config = dict(
    n_layer=24,
    activation='tanh_gelu',
    norm='layernorm',
    norm_place='pre',
    norm_eps=1e-06,
    attn_scale=0.0884,
    lr_mult_qkv=0.5,
    batch_tokens=[65536, 131072, 196608],
    seq_len=1024,
    train_tokens=359600000,
)
Each number is 500 + 40 x the weight over its row's rms, rounded and kept within 0 to 999. Layers, rows and columns count from 0. Numbers have three digits each. The size before them is the row's rms in percent of the matrix's.

# o: layer 6 attention output (transposed), 384x384, rms 0.0518, rows 3-49, columns 64-127
# v: layer 6 attention value, 384x384, rms 0.0439, rows 4-49, columns 64-127
o3 100:520473493511494457408557474478446474596465570454513512448508404562529512476478490552529466534449408484557598511492488534555468519437483535468556489533483504481534494525495544524504474532553501
v4 100:492484495429468485512511459472568485541571509449528498451528532493521592396551469503465564543442554516576431526450517510450544454507537403484473568535481526509540482505546521513563475439500533
o4 100:570461478513550546437527535553467554416541545484509460487410493503516385577479622500509456522517457487509514442515476525513423529516443612495583452511469511548507549485481470495468520539552470
v5 089:465476501537500425498458445534500521546500417503441511504472527497525487470452440523511529518469495522542490384439554467413444520516428492469454545450501509512527583532528478540555472466452587
o5 084:497491460470443573523543537484490519468499548480512464498546517464543503496482564500555484494574496506479444583506446541578529527448536566486542502506477471524507437487512466433496560418571416
v6 098:546488490525576477518507517488398547525574487452437510551489536506512493527390459527502497513443516507459453473503508497525445505460519459488527540445501460453492512511518564459510517558465603
o6 093:468439483493437502549396508460549489512502525550529440451479513430513469472587476481475560469524464519442525495464594483484477511493482530443433456527493520563504448419488432576475538464521433
v7 105:470549542581514436496491603544570511548521541474452496545515538481498450466487520540482433474525460461463488432477472451538512548526467515432524507465517526562504532520475443507511547526509564
o7 106:561439504481460488478521487523427466511489538521595552509471443535472521500439453500553579486552510507563480537540442504542505472533486496579488515539509438475449478468545510475504522458402445
v8 091:452416501512544517548516506521565519560539522478477435493521520377482535483526496486488483508491517509523421516527529501516487525502522485466506593511530572505475555534513504487468476502531503
o8 089:556538508480474512429558437510441423456450453479475498528481523588519474525500537487450524504537476456498536480516438472473462482493486560514517509495440444518518473525457480461496482537440496
v9 097:517468501490493515459526508506493496515484423534561479512459572483518554473575583489494565461411537480407406523464455467562476455511463554477502546469452462460470447497525479542463449454476532
o9 091:446537516467483448522517520573539524526484564501519534517514505535530486474435481511563498534498508469591558447512492524493490523448502473525462424579511510555530504481466477418536517474498470
v10 091:476482525514547556448485491559519529477501506492495497434477544528480495521497476466488505535477477497517492551482539502604534500469518498511506532492582511525547527561520398489495543512416483
o10 090:514548525486438431533538504486469508511488510483501459544463491473501507464442519549550550499517537485530477426493485539490414461547522525507436474518405475560479428473491557508502418450523521
v11 098:450523548495492455472464450599567457545536483497504480504463533550520512520464530503508442544525462500530453530527521468435560505542521444460458435530484524540504519507465509429456498510518471
o11 096:589446534473497542523574526469427515477516489503546524477399497444481547434522486490519487444567469478536482453474467538505427505451476535522566550426497492463415510501524518491466459494505465
v12 101:427570498569455502490517531507491514531560539494508510509534421526541488490574455546513429440507499400454594483519489485454548554455425510532510525599470519518502470521538558443524502510450486
o12 095:507413525483508506515542486528499484486433500500493499453499482540466575460399562449507528530486520545553458474506486534521479490633515486518518500438520459536472439481534458489523498455500546
v13 100:479520456476511608572486530541487503471494484514549452533476508524537435498528482532549433518544583489518501514453465528468596519482488464454507537480506454456512506454515444448519483526557452
o13 095:503468543450516445525492422440533457470485502469460534496492536520524466569467488535485608436456462482482550502580539466512431501494449538500512447521470508531505464561445460479519541497498569
v14 093:439540524466485507500466499585501429523521510532499544511477556478549439562546516479520534579481502470463473496477486462522451532514421523465510513444515515502534533587537493554541482465540468
o14 091:509485519514494537489541491424443606524459493464542503450593445503464560555509513516514472489501572547493495554555522508468536475487601484490522514449478516488495489416496555476496544461482574
v15 097:574529472548497467525447472594558479554475561424507479474525472502533462514552528502507403495483524469520508501524472484588452532541478462422410426559474604496543436577466443502518475536515495
o15 094:468487534478480483501602493485460529460515481562472557516457510478462605558450521440463563451581495397520478497459484505440561485495549536622585514481525498542459524455517507554454503459444455
v16 096:472535475566469516511541502512556505478559520470565507481572487517502441507516520577521463535518419524467552515467537470517493508519513510519492442470529514514509417488521476457486520503553522
o16 094:517510557494499510469483496506465470530476480525459516452444520475519483431493545449511510455458550495503486458505505542477544507465460468515480532500495517506520535460491511448472464462384484
v17 103:520511526480508516534529519521447423603452508480466452508478514485473514540531519492490441540499511497508491503506482520471433470535513519489567527507460519459514462507510499496535491543525525
o17 101:502452525519528457401449505477542588450527469493531548494513472530505545524512566433484511489507527470497536526503507521508560582442509512564429487499530488518510515434462458518491517478471506
v18 097:572521422564530563524508499501420527519530525485540612467396534504443544474545484537499533524463559573497417421453503480440481450486476577557503422515474520533479565542550512502401426536478555
o18 090:411471549451484520497486500502545495538508451549489392485579496495546533495501527480517479516527439478476542542474489489558524465447537450470506542498541552476514407506427507498532552450535489
v19 100:549430550476468457461503441471536448526437509401425499439558561532500530458539468503464463536546463494568505429475498447422518527519469467484426500508510441510518495515451500465524482447525509
o19 096:453508421526527462495500573554435535464529543547523515508380455495427536509572530521460505456515500505513437526518519522557432487510467547488535534492482553546459521446557485563489492512493504
v20 102:523437452494508468518468435495519514493535533485564482429614508523556503468616532439520534538463469551477499429475502487578490482529509485506451522505465466468531564486467550487532540474522450
o20 098:500619537489570545496446527451493484491486444507496507530468569458448550561476491575510468472579527542481469531488537592494544554498486537478553477517555534510522456482510504528572528506487520
v21 094:540505406504480504508518486471497433487533554510481508435489441483530506460584439455508483463439490507478431413512477486550510454512510427502471471542512588444520445545485515534538511443434556
o21 087:489435562481507502481527482496489497474492467537499518475449519506540581580479601547481501489538520475534461578469550515473458551474486570540535477459500432558494480501484471507485534529494482
v22 100:568514526488512475534557598509529503464508478516488474491463487491527543475460472481412464546514544476487548516481530453491556545522495440514510503566495494494537416523504453457438585480463449
o22 100:434471508532498488459541471523463529493503525469505477489489454457467405484578459466540519480540465538515511434470488549526426463480537583485555485373488517513438501495510581564586440501544533
v23 099:484519538422440423484463529447480476517461525448513529513465516526520478466504474554466539444523560491509559500476475545490492517508550451480511527452511381499511459517471490486425523481493513
o23 095:434472506521575509550448441525513560487568488468451554464498446485505501455460473488549466507512515541517429531542529470460460445547473449555439519537538533445536537499504469525585526438459461
v24 089:467441463502454562481449544520503515602493466527554496534482520579561409560421504491471484544501422539488520497445537608526508518498461441477551464544564411480497508429493481527493475465518548
o24 087:542550564467529533575469473477525531425525538471453478522540517460507509469500567483533423501443597477551506521574453471511542490523553501535433549460499499525533512585452469537485514551467409
v25 094:503495463569476519500407410482390548489479499543543562482443454481511450480524478507515428522540511454471550460534448526555490564451488513461508439563468499558534581537466538534417470426475497
o25 094:511543528417504415511495552528599429534530489477483472522515522463520571481504515499490530481455454454465488518473543469469560476512581488462477493500525495501483482514579536469516551546503462
v26 096:531481471489616483507497537430532460472486584502571509523515511557462467489467419551572438548527496490490537476568567573505527529532475550509538477497393414482554454416466478495464546526508524
o26 091:497480557530465540554455471528482536502469413489455502499464501470487543521514524438430514425452556506525460512436438443545527494506504393521467555495522512447421527525493450476556503463487475
v27 094:509467469464482452520550466629466457407521456489478441480490483494478435481493555550438495560540545550498501460472514540516447490534525465518407531525551482454530542538519545500483490497608471
o27 097:440489490467537489524519522435470508523492556499514568492494530498500501528462478521477469449470486438515538518562491483482469484492456572482532509461480522510477495497410464498544476509410532
v28 097:501501546513520449543429511486476488502522557502549551516471526496523484487517493506479493510477403540488474509513492436535568472442439486509494509479504478541424474492492515542457525457430545
o28 090:484522512475492496530518557512553506462503463527473459560492499558491524490507458435501448520470564490511549509438528505496485453565515507456507503508485498521534491529599454519607515605556430
v29 089:502575531530456455513459500471507557573391526557509481525490468563524461502479483533434454453494477522466441482547446497512476541567524566476505495447485525533492441520481526464507549506517485
o29 087:538456506467570506554555421544498463496562510535472600427490493449521519505499506481584526476496578525479505555469508481517505493456443479551452533507538509515500503501556452519519446465475512
v30 103:477486543532503538386511467463584530535535475523494466539480427490422446538493437490588441525537439563505527602517498506510541527441515432463571518490544469537541512466466544390506526518568522
o30 097:545480480483508413559523497489484450488479510499517530518467554483564491505461498484433519538428479522493488440499451406466465476550446534538476519512466490448483471509529482590495436529485475
v31 097:592469459519501511539498487529468458562483472438487492455441483458540486508506495482502519492460531504498523533506521478479466566480521519507573620510460510502478557488525589521472503514592392
o31 093:453461424485540413461494452462514479500541550515566541528614444522470515471480501505522441522510451427513459480479457535495485498463444511538435450444528497449525420519473466478489516493440611
v32 103:463545503532499500518537534518507521469541496461560487507486470486503401493569533518496601534497518491515513530438570462506555453526509502507536486493587482492506453513473436529503521474481512
o32 096:521470517452537541498447451444537489533508464527488509505454432492490542446488447495467493455478447581484420480528476521486456484512505446442514468450448491530544556477508558521490539495523500
v33 098:595441524507515548524527602529513539511515474497512511494518453522446471468515513514487429456456482542535538507471463546559527561516474555421459531526574525526515420468472542506510498551415517
o33 095:413494467534495451551500420521521455479528527544480497459509560466495470463538473458535549509529494460426476459434507466469505469477481489553498411486435504519485566530460480511540514437555479
v34 103:493526453444459512455482503533522464552498579513467448475409528496496499475565455501431500549564462514402438461541521523529555556438561521436492535451525517552484576447481496486522515481522502
o34 099:507486543433516554551471424538495552464483483502526547488532466496546518527437581489541481508516483464583507443547463474463498446541445436569525549495492508491523424550519529445446476563472521
v35 092:480469507482464499507455494518509525538506375564579471593465461503478465499531554516461522430553495511508435513515523510509415526380503528508475483433479549497500512485532603564552518527439528
o35 089:540541465550568473443550443438512470449531596474430483444525533524547523492504517492477488535536496547488557536559525546473543458533481481548492476544512484462584477518492464535499533492479450
v36 097:588535494504488480524543519501496470461554414476506556501512470475496552540513605550543547463540545544564555538479511478527504466503561513472501468505557503453604492508486512545504541453512533
o36 090:394465407460514513482447489535514526517512519473480451487429499532472417467508449435476463449436475465408463527516517469422477520480520490515542434475506514500477544540511488496455520525470490
v37 095:427529434507535513504451504530519558472523434526573512429504529532471469464569495528486459558517550552525423491422572526441548412450499482434453477532562528542534467482524529555467530465463568
o37 092:538507553498506504436532498486476415464524507489425441494506597483522512454512544494499595442508488463458573531530590511520479493544529533513576556452411396524506517484508482484511471491524510
v38 091:512529495548525487500437533475531445457508498545480549503437491490497467548493479541461559522430458446379464591543469485466522510513440519473514427508499503556445512537525474563523475530557460
o38 083:512476525401489520518560468502457537511520492497491463475524547529448515491523547469513491527570530499555469468501498526507473460571521421502526556522538443441533545497470475441493513488456529
v39 092:549510499513497480504491483485521583485439457473463495576535488555467444544507537494509490535528474421498510545490414532506505534487504544472560433426468572510453541479490469482449507484504562
o39 085:531532517481448472557472512467472431520548503476452491408508509482515524511450478495489501523510478606473504482509523460540510471487501430542401539542464494426563479561520486461535504549519468
v40 103:515492536500523464461437512464527531534489468511534510489495498446487529535545627540446549556445555503475503511476472523477546459472493537480527482517511565491471481562465523499574458511513537
o40 099:464487490479541484545566512542523503431484522520501491459513539547498497515465389496499522495489507491553548442501539522534505529517525478475545507532456454575509527484571497481492477490501483
v41 098:518423437447498431542505545402523582479473523550455534569514531504509463500531578496509474510541512458475479536508471489512498484492537505490482488492488469519450477481495458528499488481495520
o41 098:473541486544528551513517452589502517520544533490489538483520485487495491517436440559522487522509521570567524442524567473479460486487462485456482544506449566507527498527508514465456499495543510
v42 093:522520524486552523550534534583515523370447514482553495522454514471480571556499525517457568482495486503479501527482533575488454502479584562565480502412513441492482549505501488526493557481496543
o42 088:460489522507502493510514399503528484576514478501471507507456418544518473466486396482513430545526483528509545527560478470459496494483358440457480501577483564449504486530527511471484468548518473
v43 104:457487563529466481489501407556483486456486545485530504524531558543445523469546463424541498440436486473558536473477539530500523450533531462481433494463535449462555469509511461493514431476498556
o43 100:546480475500538507524466556462530508555449451491535497511425476457580511522384548587481541538500490460511477545548492485465482535473458516519543444493452555596487532475487483479470523582496493
v44 101:508499534594526493472546520589469567508459488411517460485496538490509545499483494573411544566508495493397570504476511475586500464482403543471473568509481527506522472448455541478499511532470574
o44 095:488484492459498561574512503421475485505544516576472513495529490432519494416437465458549435479518488532580445486555436538461507544546524468490501451512523494500454479564466506533567470558482433
v45 103:498537494479451453437464510573490454438511484508536496473447487538487499492545510463450455511528520535458456494435467513530522587472525461461496543517485460451528469558501529454554551491479464
o45 099:495432452465579484544496511487477516495478483520469472500532514429525447490480490521517491448488481450430502467575504504546476462498441596537462529523504499511543483449527411510503488444509512
v46 093:463469504511509479556530480527511454467454426534485505457485513432461506478458560502489568496499557479511562489532425557552507498485527502558484529540477499525515481565489400557524548453546498
o46 085:548496481460506526453517494505563483529484519522509461545475499511516468436561433512468432498504485500482437464433544526416462497542468519457469445542503478465540536487600569494506459504466483
v47 106:463521549491513436530491529480501520475519483516584507493524470484496511534464505544505460483466499460501519436524443545518529508514583478481419530460551476516508487560534446491464530458432506
o47 099:493524489518512549523505444494519448525492511438419500532457526543531485450541533479472551520484520535535497540512537460521453498538426524503546506546431494450545528465496568475575445505552462
v48 094:494413459507592486489500492514505447514550489496520465438505493430427476512502535439597429564531485574471516456479493580510421519434507468511551525505534514508557540551498463420490519477526534
o48 085:539556551508479520533526461472559513505477488479489479504485476482569560474462381460403564496450514430517479536440442446517556499529490517506438494518489506506499481454526546600517435523420445
v49 100:489504449463467515467511461481476500490582616484562485491515500547439546443451581534454481512483560569520573456476464529490552555536490582429505489494556456481430536544534514475534543498477535
o49 098:457518528530541466538467524554502576518415398509495506537502499429543415492548469522539519499520467514400470495538529440470487441419497470556431502547486563507490478458419518532452482489478500